config.yaml
hidden_size: 192
num_key_value_heads: 6
head_dim: 32
hidden_act: "squared_relu"
rope_fraction: 0.25
qk_norm: true
parallel_block: false
init: "trunc"
init_std_up: 0.0264
schedule: "wsd"
max_seq_len: 1024
dataset: "wikipedia_en"
Each number is 128 + 32 x the weight over the matrix's rms, rounded and kept within 0 to 255. Layers, rows and columns count from 0. Numbers have three digits each.

# layer 3 attention query, 192x192, rms 0.108, rows 77-153, columns 96-143
091113130159175102137183125096108097143052144110158120130152142114114106152088121080151095115088142130048130076115132129146184142155117160119079
116117106131157146111153144113065120102117162089071090136132130107105135092106136217141125155152115109116111115104160075139195126153097128118151
137111137154233132170120116148086116211110123109120118126097115151186082147148091098156128183146093127127146127116084204102097143117174106089128
147103075172172135130102145129071057104113102079124148097064134151123134168146165057100118047167164173134149103185165174150071175123148103152114
104067147071109143101060113143142114095137169117186117160157133135171166095137154146137195140115136077120084146117118146119109126137141105166084
117125117071136119124151111114135148123078168113092099148160127105177159165143145110100125201194168110137131116127126085072107148125073141125116
129110148151151118098147150106148146141140161101043132131109122121100170110159125091072143084128091093098124087140166152135131119108132163100137
096095096163136141055158128103080175173170103088122155100182118095142100174130103112139086093143118124129153104139079149116135108099141132091103
048163149116150093156160108084066140101151140110129111141105110091065104145143148150116062138081098158178189177104123149174148107123113071153112
102119076124116070142183133073118108159169158114106125154143120173091194087090103069125090189138096088148153084145173122116140084125126109128088
133104117065212064162153092141113066169160122138103174139076156183166117163169146130125139178146101188088125166200166132124134126141099112127098
088099117119149063143103144145081143156083127138106133151183125102061171090145102107084068142159178114115148115102160050133128174120101156151136
133099148099101159154117154104137156134119156119123091137143124178100122108132123140160146118130088139133174121139136189152182168104109150120122
132146144106097140132112134175159140153160081129112115152106184113119129115111076071145157154061129077157134178130082124056149168135183126158136
163103141112128155100140118076138101208157143085074072109171145190171120080230127122135168117164152160087138092116107131084127138157151143182079
157138057127095093099137181148073122117103115105118095135100167121050222155165102086151118167160120190093087138144127108168079155171066135164091
107091158144118141136149045113118153160162250109127203146149100151117167169060098090177148057112141111082125135227114131113093120140128123174075
087193056127114165214161187101128109115135163101082130160205158121148097103097076116185141155102182103134053123111143166142091097153055138131137
073106141137172164092096142078113136125107081115171159138041128129116117118104152087093165087163140120131095105090077089131120193156207146111106
140140167084172138110140130052129084102090127123154167130109134163119188148098096120146118142180099111130124118132101148145091160143112120087109
166064171117115129135087099125123155104156071122098191124139084089112206145207095150082112084138155048128119078106210097108203085064084124127106
102140148155133123109125123156145124113138139098107134111108141158105124132075174094171132125148095116127148158137124160159132173135133124113078
087095132113140124106195169160116143148131099100135045115117120049132100133122121132070086169123208164168084061145140107119166136110111104082168
099132117128166111114158122131152084150076115082141095180189142077125131124043115197122115110073153103194107070157080160103189123139113129121131
151106206098113098105089107112142167076191136101113221077114169088101134152114120131131117148189156124122114138027196093107095072108189143062125
086174052141063168110138093061136128184170089199157063149093071133163141149221051150122148191092149162193138072137094099158174028051108164110175
179099123171093146125167134150123117100176111156179074130096084099178093086213065147106163134091118179122154130110076114054174043138120138108150
133104133138084137189097084176180142119123179124153180151099105050105130169089133124166139043203129078055133099161122100150178132122136117137059
109118079081125100057180127152162153085167144155171171204151052121176118130129151141096088108147152123124117141130101170091114178096121154141172
117046111099141094115153119123097125096101191132136181186145121080130079164164150167149095132155134141122134160119128090119183145181161150152107
086157144185156158143136128129090151116141182140121143154059104117077073118130130077139124187142182083146134156112128166140170149136111142163101
081155135135119150137120154084067159097131155101121147086114114163197119124164148098134120114199107139127078083105103128089084127105122151148139
087092056151137131124138098128102068186101131140146149098193133080142116092136082092139130055096151131119089128175158150085078142128135161170155
104169138094138200120120071101152140134084087126109177166158139103127180169085061141116161079186166060218154092090144099197175151100098179082095
124095149152087105120115139163169121108153165100155117088103187084140078084174171118111114127109149131120099138180106186098115118108171094094128
155092128171103130152094109132074102144071120134085136160159100079076111170071081169171176167160153079192190197149141084127140074116113068138117
161088152151188117127170110160094149114187093122099187155150099080122135098176128135097136149144146155226127115171117073084104088135117178081112
122157094088197136193090164071147067152156111129137151117143134206099097187182101112103122162172128195151158125135188139122140166128142097184115
080081137122093127158142117168119142134122088180130135156111114152099185124130081167192136089157141123196078120153159133179122093131123109155061
181151183066157141069139100126067107108121158153095169096156169092098132130165034090080171113106157154137104128118119096041179136109148165051128
125174101103129106186163167148106157106144048073143134163113123155113138163075170146140135137220193134133032144107162070145117109116149134138075
113192129191153134194069137139151150102151080143122122173093120137109148131135089166131170147161125170077144187125108099130156136154098137104138
142171074165103083142154074140123153105171104145130051106122092128082146138187106105064100130153154126062133065115094107123145092114107109118167
162083155122127051126086157102173164173098111077134085119135098170126152160138114122127122128127110140190180158095095031133148103096133117090111
122108142157145184131204089132154149080106115148146130116135075197126137095167039140204070132041058187106130149131147180084058121183157136126116
086115100137084127120131136129102147165192103124101176140120134132140109120174146073111164111142138213096070145115132132088164159157141149169065
127127134100099113111105098118142087079104114166146104144100145170148124169168135150141127111134200098173137116110077147132160078141077156127206
153120089131072114120178140133108124072116104119184104174173129113067133119102130114131132064142112163102094126107106097027153154126186127104125
138094138136168134119156094097096173105158148105172141132098140223123047151168180079078125115073093135167145134216150174114084186126118179117144
125134197108160094168142158142130126091176097156119101163135104113166110158131160181081203129111151120104138130134098151077116160161077065091105
172157087166120143134110110123121114149108079174121131151112102121157145108116050087061144107164128160127135103116079143091177092095087134074110
130185087099179142101149144168130129122135162169118143114114150104119081070144129129098111149106162127145208121075052146158123115136118133138121
142119132083153135144114119117140147108126138149064153116131157167133140156132175148112114127106084047119155170136176103112154121118152094156107
122140116105116170092135112134144175109135140197111152163136142125122113150140130157204115145126170110173099162194130154139099164101143162142088
125059148156172132099154122134105084154103183134086140048065158147110139151100158143158159144113108159093085175093062126107157125197100118084099
223063100094156143213129180134103179183093114132172120085143104200130147153087112046063103137070123101114126137102126169116152132152118107161136
133082090115165151175137049085092120144112157048182115169099111202153153134137173000085126129044113185124162119079119120080184135152120117081120
169190158116084184048105142168203143123148172192093196159194145103121143125098131162173096148144151111169077159227112156090065143113117134161125
113105123169085107117103122124139152113188091137151152123159103089185192064135149058112135188130038091081154158131091090112151075127148144125120
128130076063134139174070096070129188230135123140077095097137144207173111131155106106103139120107118143150129125099117177119114170161136141109136
178161096118098139164104123133133141107131100133106119121166120147104137152133141107059106100127112112083164099194136088141162151158173104106161
095106063096120095142104129109069110097128123104182119116121160108093135098156161094143105079103130181124141159172128127063099177179103129091046
076130053115079138161172109148165145138124104136124141130093069144123116100126144153119154138130152199133219149084177171111119102079080105115175
159106172112170121044189101147071139183147171090130096155136118102163114130155121152148129109166137144112142103102123229075109150109110083154106
161097131132148117159190139095151054175104124121070107084119125123162115118121105108166166159086105123144150108095089113104089147096126097113176
096146070199084133103084173110148069200108117169149105130148138160090158148113118056131100163102128159181082098149137165072153146116119102148106
110158059124130123167129145134136136157087133134124141092158125140151146125200145118162165147126128121132111124099075075190046041151132164087101
135059146150109103091077115087085142143108144129102135087129119109096110097129079169103095144128096165123103107141096096090138156133194085141191
150165077141127130100157126065119162119138145178068115082098128153102080124155130118128148119126170136145135085117169145137110046104118148127192
132127163064127103080130114130119165122134088094118094170150142102126114128111137125144140098115113073096101143104102128130090133130185115151171
112105118139159121200102116130132102140106084105086159125166103126116150086163111108141177155144123067139090063143143096117136069181097123208139
202123107078153140134070090179011102094106071075149064131114129161137124185122106121113182125139125185113111160152139126135132168148113086151110
115112096138140120125136167128141097104092179143188079099203110087142122098135144108167157122101140121064080158123080075146135163180134084129175
171066165102202137154137133097076132098133099130146131152142139150165164195137107161093082129143114138099122160111100156166157150098051132119114
102134142156200211195108130156096124176051157114162175131151145082065140177170159118091096113137103167182116128179133148048150121153147097133118
126100126115195130096165162137125154073151140142160182093146135099140178090103063111141064152145101182198130127076093039068092150146141098186187
107125178132156060169127204142153146154046120126168105107142085077106086127158152093154159130177094151127098151119137143092124148137099130098131
# layer 3 attention key, 192x192, rms 0.103, rows 77-153, columns 96-143
141136119177084157105148109139111074103144128123103165047069099117112136149159150164108172116101069159207090157125107114170088117078123098139116
135168108159088107169145122158108200100095164148107123106188122088127094130156189203156151055176132116126108145188182166074086127085123154124154
135227190155169149120150140109131190166107165128142123125099130149114097075119145164141118173169182141178156091078148088182126177118137100183097
175140153130102091145098094148110123116095105163090144088100162055064187107187128219159139144118128174124113154147132063151169090137091112152104
108128139068100124118128058066138120077091178146054150134111110073139148134060111059149153089154111125118172125133177131137101107105115169168129
139100096164155075106145082126123073125158098137153105095147104144166152141100109106166153087091143094110164121142115161086112157135097107133144
183122140168090203128187106111197156139138068136157093128116154213121120140100146112141133162141127141075134080131163093094166164145115157159123
052120144146094078063104155202141093179177147169160153113097178167090158095131107202121157147123133160108036144109126135156156184183166144126099
206131137123138121117143156130099129129160087077153181160108115147145111072122134125124131093080157050104091145104092167134148128118163119092119
140132073146132198162089102108108182125096112122152163146074165164092149164114079115068139097084113111079149142104190095102183152104139123188142
133116139134114118070107161122047120171053092144153133146137093112154153097091102155177176139200093202073078064145110132190193192109105123180137
098085160163094128061121118088100134135092155126113109134115108146104065192121137094094124151103160099105118098133150082117137153118129172112102
168183105048126095141128114137108126087164106087107145117129141144110123139148115103116098110127071149125091071187116127131125113158151185154104
122145141142148162192162107150106160132121148138113187095130139093151113152128085216122084153115149096093093067118124100123143166075075167180123
179145099127175192081156113107105063180150143115114146044101193178109101178084145101160153128167093139134166108147216104146022128128091159100143
125163173126119132123089151163171174121106182120169089107095128123112111098194158131143085145135152106073109108093141117196213146115081185155096
106122128122168061156215053079118136132134190143103156130131146148165088122089147078099197135097134088118148136138165099157042102199082172167123
197137194135126138046059086104217101162133173082147126111062099208165156081165200102086078138137145123052196084097182195160127158133113115128106
141105097174125086045187165161094107077104145111176071200119095130136097081088099131110111131135110092152146165114068146128160138156150071088152
164076113099172095128106165171089151097101143103192131118097185132084111131189134094143100186168147157090103126135130108126142156105136177175143
128161116150121133145159139132088181176130140081136094059127168037103103167177201130149142134078177197089150095094173119126116007065159162154153
145105088182074139114092150068075146104116140148141118102117095139164159153143140144174116189133083129132176129153152063145103065081072123117153
042186131172124198105093143046121130142094132153170193036142123076116142144117079201116169111088085143199124171174193144148156065156191052099110
121111129101145095079088165090084083116096204089105180088218156130074102151116133223146143146177162074109146088139142108157121144076123161171073
188145079102144180161176131135109145169147160108120097098169132120134128125171110146108113073085123111145163080152112128178110097098135168122163
159189111175036138165119168038101123091154118150167016105096121069097083136143128144125165167140131199103144123118141073123137033126184166153134
155107147136090110171130096149098075100179137113139090136143182147100123079101128072100149128113094156077190216099097116169138111133187142132100
077095192100117169131176102097065120153124170138165095097180157133148175122157160097113139160145125107148149104141147125122112160122153153099119
092182153084122121063091039086107123193096138172147156144142148086185148151111164108149110116099092114090094137148179046108045073105132137100089
133137184099103097197156099081156097161122131119093136115090144088028119112144148135100119129125139109125126200088127067122117043142195129117071
169153144101089135130127088116136106172081107158090072046166145115091151101127088081053145201090088175153055113134176157139133092165171161121122
144167150159072112185098146122129070145118140137111060182175102108114116133139100134105156145094108153132127175170142061128123188108149129179128
173115118142182163117144116113139134105100064109099099142084149107156175213130170199178079107106150119130061066124108108097118074093092146063126
103158124157090089134149186153064094115116152139142127098125173121125111112119162172131176104152138100097109187148178017091136124058156130160097
093091114125145132097101087088123136138153065126145182105181127163121136097107084109147153105074080113130101186124167127158160137123148073099106
132160174110163081172174191113137125101135162211132120113120147149121103138114135107174031137182185134121085113047148221167213055114149220165115
146085143169134180132118106089114157151108159165150140123108097128139089127187067092154108166115166141132134082113097222095158161097110131165049
119125175138162152163120158101160149132107156062116145078101114078146149138139118161184084120120163127154132166129099107086110089124179058142164
133132122096118125109205150039126135106088155098109124159148132084129156120127123157124098147145101125095146106105108112175219184144098216122135
168113071138083076068168159110135167099106172110170070128072110136136123124121171186153120092195177105118177036119126079057108090131014086152139
165100076155091155104056139111109126098173124113100188102162138142131145132084159046107112190107125139162124161117195129148125092164193155126106
126169149100141148108101067149097107119125137097117132101153086180088171183107071124061178083119122145153161081126083071107099167147107148081149
145114142102098105074113134116108174091123119174076168105114108118121159160094124148140104143175101133107116101126166084070161154134104123091152
144141142151128116140120153096053085150178115108098163129107090196122168056184133148145127103176162109102109110101137144133166111141109136116126
131158135184179065117117147174155204125120144174091060190151123195143079137073118135101118142099160106097118032126057128167255105094123150172127
227120121080104161181141187123140150120085159070136106125115136184135090169163088109134099172144116119086107070121172123137152103116158117132115
131153130087156115085125095144097123181092090113147085167114101092144111124079068165111135127140141103138104125144106035136164077153170159132175
126151130071025143132130110131104098147117121153118223147110153104127104152157155115066123122088115067112114088129182108116161088182148152134128
165130134167119138161092153092137151167131103125113109183080100125140117091129152122153136166112081135152174143129108175112077152179093129081086
106147111117144098103226126123177156189149214102130084105153158145079090113216094125058114103208122094152146141107112211135136158124107183123183
129098096124081160136164147060120077188089112122187102097142097134137126070171168144167128125106164134132127115161100157153103073143096161132185
101163209169141134180186186095116122116101114090114090117165130120109088164100107086096150118102145134143146120154136141115102144113128091126116
166115075151114157167086119165146084098151094108151120159134092153164112174161128137151139182091106137151100135147102157144128106128109136209145
143158072142142150093132154168152141181136092084086090117148134120126112075057126142111081113103136158124081135182055179098119169113132108172135
133128115090214135133186146087102110102119142080127171151172162199063123105134174125106159130111143160167119093154147161175094092178207146117117
110130141110107140055133081122137103143111127153129121134114158094110158086103118137151161115103126165129122142136133122144109134098162155079125
119065109106151176115146055100082166157079111150117154138122132101122126129179094091105106088120131185155142138106194071134148130137122118151164
085112127095137125103144169128126128158105115094122170120149117101160132107152159223146109099088142086159082128096170165098093190123095137161134
164133116053123165125109100139115125073080116124120136172139140152115130112116142164146121114110169139074121106158132076143079124147146132123160
142059089116113117102093144104082162163149181135151172148120191073097216100154125131117120153128141135173102177077141124113105120116142129181111
072174097095128119135101107124172107116080135122162181120149131090067149159168134148169132129130115131103143154163136126119114067134130062138167
115097124120135123139132163103146168153183141112173163135109151092096084081148167110130106096168132187103178162111160137084134150122155131168105
124100069090151099058156137104157106060089156115094106109115135138089123136136127092132162186147123043163149158119144128116123149132140153144136
111097082133092188071101116122101150152097132094122139149100103160148133108123119135105120113077146111168172149208133126130087135141176141097169
106109099106125097202119158094120149114131066134139095135142151146159074137113128131127074154130097127170085088196145123172110089096106143201161
093111160154136110161125116117167187074151187144088134161159159149130174125082082186079072038104120067103155170105125118144147100082113105104132
128092138134161151155131138128168022138116151167185052146137119125089083097141064129158138169138098131138188068146130126192165211119120103160115
050134147089131137130161095165105140076140130109105095080125134188092107151149151090128131129149116065151087189143100151183171196145095156087112
099132181117202123068111123149138094133188095108125137083096143121114136103124142135133117050109151129103148109101108142146114104154096134133058
111121113140126100133115164132132117110152113105126139100121125176128135131132111094087105111114151138164127063131120099147105140095096143130187
158132128174077162129149100128122120133077133095197194111105101090105141079166054130167153162140073172075095042165148100115173100142102125137098
052143155165129114103116141126176098098225144139081112060126152144058176117090094139095119105126196057166157173093164129120121087139147192151094
135155128082143132104144105119109150126160112178182129100135109091116103156160109107080032158217150102152137136146141075125135154105126120128116
131109095103140116128146111167116055156132090186116086139141167154132138128138110052128122144159070097129120173060120156105160120163138133121101
160120134126105100064121085181076123108069084119120157097100085165170137177173167102157129126142092155161118180132182077091143141145169150144116
084170170189126164150087100140107174166171120071140098132124120204144105195191151134181170065154138125173111172177154134100079135079123148123097
087166172120121120139106137109140145105096114152156071121125138124117108127116160228115111160121096122182104167162092150107110164088160108153175
# layer 3 attention value, 192x192, rms 0.1, rows 64-127, columns 96-143
144120098126143163122083103135165084108170135136155116092129142114163078141177116118142145096112102121155110137099137126102105101106147174106116
158160125129117139157144182101126094107106136102072111150124130176109130123125152177120112136098148116082102145129146108144100099171078107093078
137136128172152139109098116124110133104146163116112115091150149134104122098159121110144118158123131103130166129114062136116102130151118114125120
084136128126078107089116100118098124123101108115107125105149113136130112126139165133101096131140150126150166115154130103155104110091101153135148
113126115172072078122117132143165125173140127158110111051113125117129182147173130128121148123129071126176106134164059102093097156147161139140153
112112160165157101139130178149113157111134148121130098129148131132106096134135146145158098144144136121168126150140104168163079110097135109075120
164120160136142149098091079138174126175179127151162126197109158115156142164175157160069102103130138056117148117159181113110134053149182141156120
081098111163134144143130115142140174096108171129104101197149130111159073151144097157096143139155114165160128143164136113151105098105078121114172
163127120121111144105147127121104142124113111115106120133115142145094128095101161117151145099133121124138110100136121125119128108088090147092134
129104106124138086109139132128194155159153060129138115149141135140076147073099089070126165100139163157109134125121150136168176118129145127165145
132165102102123112154078143060140102161128116160136137110126144158174109132105139157106106120158132148120123098109113133089099110117136094130161
143100164103142104147149100145155139127127170163119161157108122132127136115086105115188116064112138181079139145143144099164128139071115134090147
137164115084111136132138128129108094128168120141125135075101110090130108101135172139177142095137094107137153082109143113112121159136112115155106
123094110099114076083163116144166162116136140143143079100101141126149125141112161118137105137099110121139146087122128134113122150125119127087104
087115108136171107110138119098133141118096124165095187171082140118126158149098170118158117133108108058133109153132131112185125134114122157138162
125137092155137150169172163136135117102169157172146119188092133080154142168132111180123100100131112071160135092189104151092133119165135122128140
112123155161141088110131097137088110115132149132126158144140116089118104143134116140184121151105144126153127137121121124131067121116127117140116
138160114114134153136130104112137145119131098131118132123100109121113063156117131118146157124137103088163124101079146132132120120138128111135061
115097145164131122127111113127122159113160118118094166083132147098086123175150102143105121157113057140124121108126108103116115167156138143146162
137106133128124057093150120105099156145112143141113150080155116128130133113098159104078108116089101147121147118114087111139154145105119130107124
148153135094121112152127193077111058068114122104150102120125110139085118134134123095104107121089130138096149069148137160122123119144123118111133
106146135123149174190162164104122098143123123083095099083180122109175138135123126134152179132113148131118087153133160071091165085161117095128168
113152122115116155116123104123109105141115136120125116136123148122133096122105118135084115092152156136129155104111125135107092093093149103135124
160148120193097120109131144080100126130132155098128160117127137101093174069140124148161089116110146129108126119140137126117115117055125093124124
152158115135132178083109084120098131098166131095102078091145127091111133126177122142077156086123118117128166127177173154137103149059149122138124
163148172169118108131108121130143123106085132099159129111105130110122130145108124089120133151168126174086200125139141172139134119153121115131147
140131150124102134145099121162138084132102140124176137127090171148133125114109115154160123128135104158078130132131142174100088165100165061154185
147146112143127097135106128119137151142161106123121100156121109132081159135075114155164113146094104140175153143134195115116102158147105112150094
100148100157130121091128144110163112106087121100134101147140163137133091142108127088135140143127156163105170110115111145078100155141139131115100
185102137175064190122083125173134131099123106074130142121126158114115129095148158118140140124082126113124131115118115124108140137166127129137092
129107152117086150150121118125147128171145168088105146116097102123126130107105124111050135085134069133131186116152115156080116106089149179110148
136165124100091165140163099143127149121153105159157125116132135116117136114127162104141137081128115111118097120088142122126091137113170118116129
153146131130150125126118149143131174068158094124138193160069122147147140174136140102098135207117100163126134160136101160094173154131111161153097
199096103152136165136169103121117133153145128087084101143162118155141097121135126104101099116130141162068109143128124141110137151116145110135102
111134136103115123167126149145100134092122161108121093148128163107132202138110135130113111092114153126117095089157104106101120117119116184117146
099138086131142101127170116092191086153134127179086081109107130081163106122119160103190127169144146102145148126103155127108066139135120129133128
121198175169127099096136114137124173177155113106119086167103150145161089098108140142116128123082121126116069139154128131079111127140139103095143
130148122099113114144165132134143111126166103125172133159118154087148148076055137133131094107137155143071142112146094133182140183124095166136136
145150123117123117133101100110131130120135122156079085166111086144131117171107141165118179193152142118103132166143127129116138146148121114150119
125088110132105145152126168163174131171116113140108082086127072155106137137146140174121182116123093077148109128142119133110180120115149161122145
148180115131120089116175135130160134138189112164111092103145092144170045137115151145156112136190153089151174143124100139090144151091106112175117
135065127124135106154110125111108105133073091130120092132116147125165139177109119099115113127159135137081111114091126195136113183130130149111176
089127111132104123135161116058124131148118136148078131119159127100115174155137154183158125157164162151138145151100133095129114127113137137127127
126168107122102118116126086107142131159147042104146117087186159137118114184132163145158173116111095127176141100120116163114114148134119166068108
083108101128160098142070139126137065107074170139212073100111119120140163083138132137154072094170173110130152061108135127131108132127162112128165
169149147124142167152142119097139181200124149122125136156132095133167152144131109126124123117139130125135150172094067136108147155151135154130137
136104157144132136118156155127180194111145092157128150144092113096101132115145160133135099089115109099122162066141111185143129148139142116159147
145149072169136141166135179142125128133093146152100126157111132127136109102144109126110155158143117126119120158104113122091151164173116115125144
147094151147152138137026095148171078155143113089114148109130091102159152084168112130107146071165155070136118153186127133116139131134138137107161
137153189146117143126131111143105118183090129101118129113149110144129134147135132142133171069061157100146125129114191117134180153168137112122172
147095122094164128124154186188130099114098115143171129167140121132089143128167152071072091134162215155159171092145118152095116091123121172131115
130114128218077185168118079130128131174168107119151162121130177176144145121177104097160177076077096135121079124118132081142069160141090149100128
122166161126130129104118176077145131055129109152098128095106114128150157117152126151154157058105174105138158152150147109141140138147121173154141
125119121143131112119161112168121105105114106118123118171103124112074171154125151110149077139118073145164123176094138069160133150136148098101082
095108115168140109122123137093090090164114181114087134137167125116123123141190165123091125141115112153142122142153147141091099049108105124096151
124155070175160121105125140102159139123155198095141107157114139136126099155163134138120114142170114090108113118128116084106139096129120168110088
164098112133138106189145149102146177164088139105132092123152147123152138102111116169129120114112117130088130112102131086113146141126146075092160
142138170112124083096068134136115162119135073135122087098099087150150119141090143127142130095137136130107129116151128109110120133136135107125093
107101137106121175155158132062123107149105109181126116086123075114142135114100142198155118113113111070163115092134124102177117138106098120122151
123165133120122081064124146074107082075128126097103131130132138108136146141114157139109112143120104127169148135115161109134179178101079129112094
201139149094073091175152095128120145194117104148148068125097128107116143151118150128139114135166095119152110138090132168148135099124113120089066
119105118116144063154132099101157109121169078119117135123163153116142131159108163156119137150144141149126093155140127107124134135094106109145139
152121132107193136144149094126126189155136091150095129124134112075150189177080083145133135135152088128121089197107135121124125114109140102173059
100077131153132142130152153184110163099075109102153124136135120155158142152149178132111124105161136158166097126130108131124141104138131121090104
# layer 3 attention output (transposed), 192x192, rms 0.178, rows 64-127, columns 96-143
101107160128137142151154125149121149127105150116129126086122140137156161089122092112110104188087119144085116127141161125133194128134138107173141
148087114129129150110091123118177123140133161172171142114153150113105128123088108072131125131131125115145175132119126161104146122110120144134136
174117150118126142112156184133150121140139093127156095172083117120161128151124101131122120105115137132119154121119148078144174136149155148157114
171129149137116154142116166126132118097187146145113129135100141114132140105160099124132176169136120162106107144134134143114136129182148111123103
131105152111148137169109136123091130095168129168107166184129116173133141109109133131080124087113155104086132137158147115132136120126153107123129
149097078134109203139112150135148124107161131148122131152125153123159184190128103102108121075170136096088135130150161126127123163124164107189115
123110100106158066161133155131125126158127046099125138107129117181112130124148073110142151151161109116108077113090115126161141156099109114101125
131106121110108114131180140126094143147110127132109121062141144152107130112116163148141107150118115089091190133141176146120146098108168128155102
143102146164156128118155124122148147152110124141158139111137150130159126118120139130122106094120118113102148169126132163086101116153109169184115
108188157098159148159157141151107167137127113156132164191164101114142105161144134168181115100140142107147118139104152099135075141116090083107102
125125093139101113111163118175088158097107073121166144166148113083084154122134118080099120161119149156138159132163155123124101149119131125141125
102108087138080087119152110152158132123109117130122143123159126079146110117196130115083143167143173141147127145119143156107109094105139071117110
127121164174128142129113145081120149141085138100148138155130166157074113112176116150104107149155169134133110133120121167151125131115162141134109
195151161131127129135061118101096142135127167118119180100131124137113140146104088154144132092166143114106115140138091140099108141163132123175163
128169093081129151156070190145125133157166131140097092139195149136183131101164082120121145118131138158136130093172070123082114091135137123144094
124104174116119137136057093096149165168109114125127150096141128189107094101147151151069148141136145103178144153092112123144126113071133156083096
084151110117076156122129162132156153134137127143099131094117172179164123132158163101131131163139131099128133112135181157112120096152132146152129
112085096128148092121138128140145096130118149112090154131107105118155136154116129097147147126154148186107095155161118116134111168121116121102165
124138129111123124181166107147104135114151172100149000156071119159122145109128126119139122136131160086145145167140151093127137100104165072128139
135150107117109145178119138110165082116147133098141083130095144161102137096195092151134127115157137099130149126130171160085093122116129121156151
127146148126118164138148097136147187131149170145133128139151124092160159099138135107157166098160135113131116165151094141133136129096117152147127
136129169126107113070141137128103118106121119142162144137086134137123117117093119149127122119155110097106179112152090164166108125099136164070122
118124108123091145111163126145119103065129141128141150083122099109172151104133148103126125177134140168109066128156078119168163170104090155111135
129107130050135146100127116141155126104121128153143129116101151146149137164074101185110172120175106098125140097110128165121091142155119152181142
093090100132152120165126091116134098104144115110166145103104125127154166131087131157135100156136129124098078125115112132145155174183116125117090
040098120139148157150143099114158118135155121132126155098159113129155186134182126135164159157117124118131106122088127129160125180103158141136147
116121126171101140077097126105097116100117119116112141133130113111156162125148121154092122133098154081134131095108106111164170110125137187069138
116120146084168126149144148100128143138105166115060140115127175132154127118161144072157112082145126080150120082148140132162111126137149119161104
135119130164102165111154162107130116142125156115120145158139129127134135110157163164149102133141147092141141136115171114140153091078094120160115
114114125072186110129115133073127139134143118128094130115113108109152114157085096132125139067124127123160163134103166101132115123151157121156128
130152110134187108106122100098112122114130106133151094111146111139125138148122127108164110131120125139132134125110135120137131139135128121154096
099135108144109090152095115119122101144106114128111119153151114102118122152105139197123131157099128185137119127139104100102146157151129142185139
143145125143132132107128088119141108145113157148118082079131100107148138137120135140182096143087078114133058098144132133162138113129133108135160
113116100104037090148071130138130138095111140163103126078096192136116117142111156138128143174140121116152164130152137106130103119106112114129169
166142107122098094092076172086147141136127102082100143108138100147116091118150111114100130100096149100119163158092184135149098131115187097098104
188122170070126142145105130137143153106140095080169164141140133109120101155089102148126213122096167130103137152140106138140177097161173154138088
118104164079118136147113118122133118086103186161148156116149134122099165144145094148126139150089109111157147148134081088173114138095119179131182
117166153160152159128085112083120074137069119128107099072096151188156140175168130130169121159116094135140144140128115095096129140100081141137174
143139160131152125173133172133130182097142111130138119097134191104109053097138138102144084122124141139131141124145126103129112099131155139147092
105130108153112172129144120126141121161125113155147195142105103091180111127145108096115093090169160145153149120137182160144128172132141073104156
070101131167139144176084074098107091136133148100094176154141119107088165110120104121137138091117129155161138114151106146188098126148144141102195
140175136116107106109154145095126173129128172099118115090127167151099102111155159089141106142126137129114117163120100123108165105091098135119121
172141123108115115127124143160118128155123103098175101181102107125165076143154149107112144114107146124121144159159115103107148102181085104143111
131106145175066158135099154143108119084079193122080140162122084084139150125098086130080147148134192152117152163185105111122147080094111108115158
149120088076109174113183169122063213152098104123137151136123164134125049114153121105118147153152089131126086119088112101094106161137147193139088
067155131130125080118063132161128098099064134131129155039106168126103159126111181147115081098133111158157101093139135142183121127125079124127109
105077140193164144089145087136106160124101172124184134117167106136101110160105154131121054094151127169124142147110147110105116082128086128125070
127111136149159153152144135104164120130183088097118127087139134124140127132167152141130126158163128157133087109143134171162152102090122119120098
136131123131104174115170126134116143125141135144137154187133159131121098156089120136153119134120107123179145115145084172120093129114137107150158
152146132131110137154151152140106128101124120155113140124124188109143104112117144124119096114115076135142179183138087119157083155111113162165101
095163122121121109135106152085120197143096127157147130109138161173114099088119076157156122145091117100105062129125139108164127181115135119115116
092152095049073102113173178185104119096101174142135088090105130106087085176082143140148105164164117165106158130153133121089127116098093044113122
159120108162193096139152127134147147161101087112151166129133116116174094146126149153113132095151094134096127092149147168082093082160120134162060
132157120097140090151104141120161145117135126107149103124111143110150106087118112130126095132104181157111158122153103147125140134175107154147127
117127131120169138131129141144178134137156066135114112142135088109157158138112147153137164110187141107106104163120122111149128193104147125122079
136087181129105151162142119155121149076134118098102085087155162093136125104127130113102125124139143183141144154142133146144158155131116148146120
134147142125129109131129108154103130113170120123081164105120121118097160149183141129110100122171148160152157132127112134164098111087133166120077
153148121131135164125204112111156141123124139136122184133112135115137092094141133132161105137098122162154168158118123158125103090108142160132139
155109133127134112104158175164181157130169120110141164114132198117131089189123147099145105065148099164069106174112185130089137128123149103164066
124128121106130130158091113134155142156105054140169121171114115062168130132144122078134166113112114158084144124142138122080019100182147132154160
067140157139151166117059140139123125103123116116112138082123127144147099086108144095130091173063143135101135122144131054167148151118126160097192
108147137118089153122162072115132135076105151170149137085088140120095099167100104087159122192120110127104150149165083140140136122166133156103131
126129086122059137123151081129131054074140163100168104118101109106115117097111103118105153152112173133154193161157116134099146109162099111071201
152168128111133122129133105105134156135176199137141122107123114116103118127086077133148115148124167107068154158143102138134173099110144143148118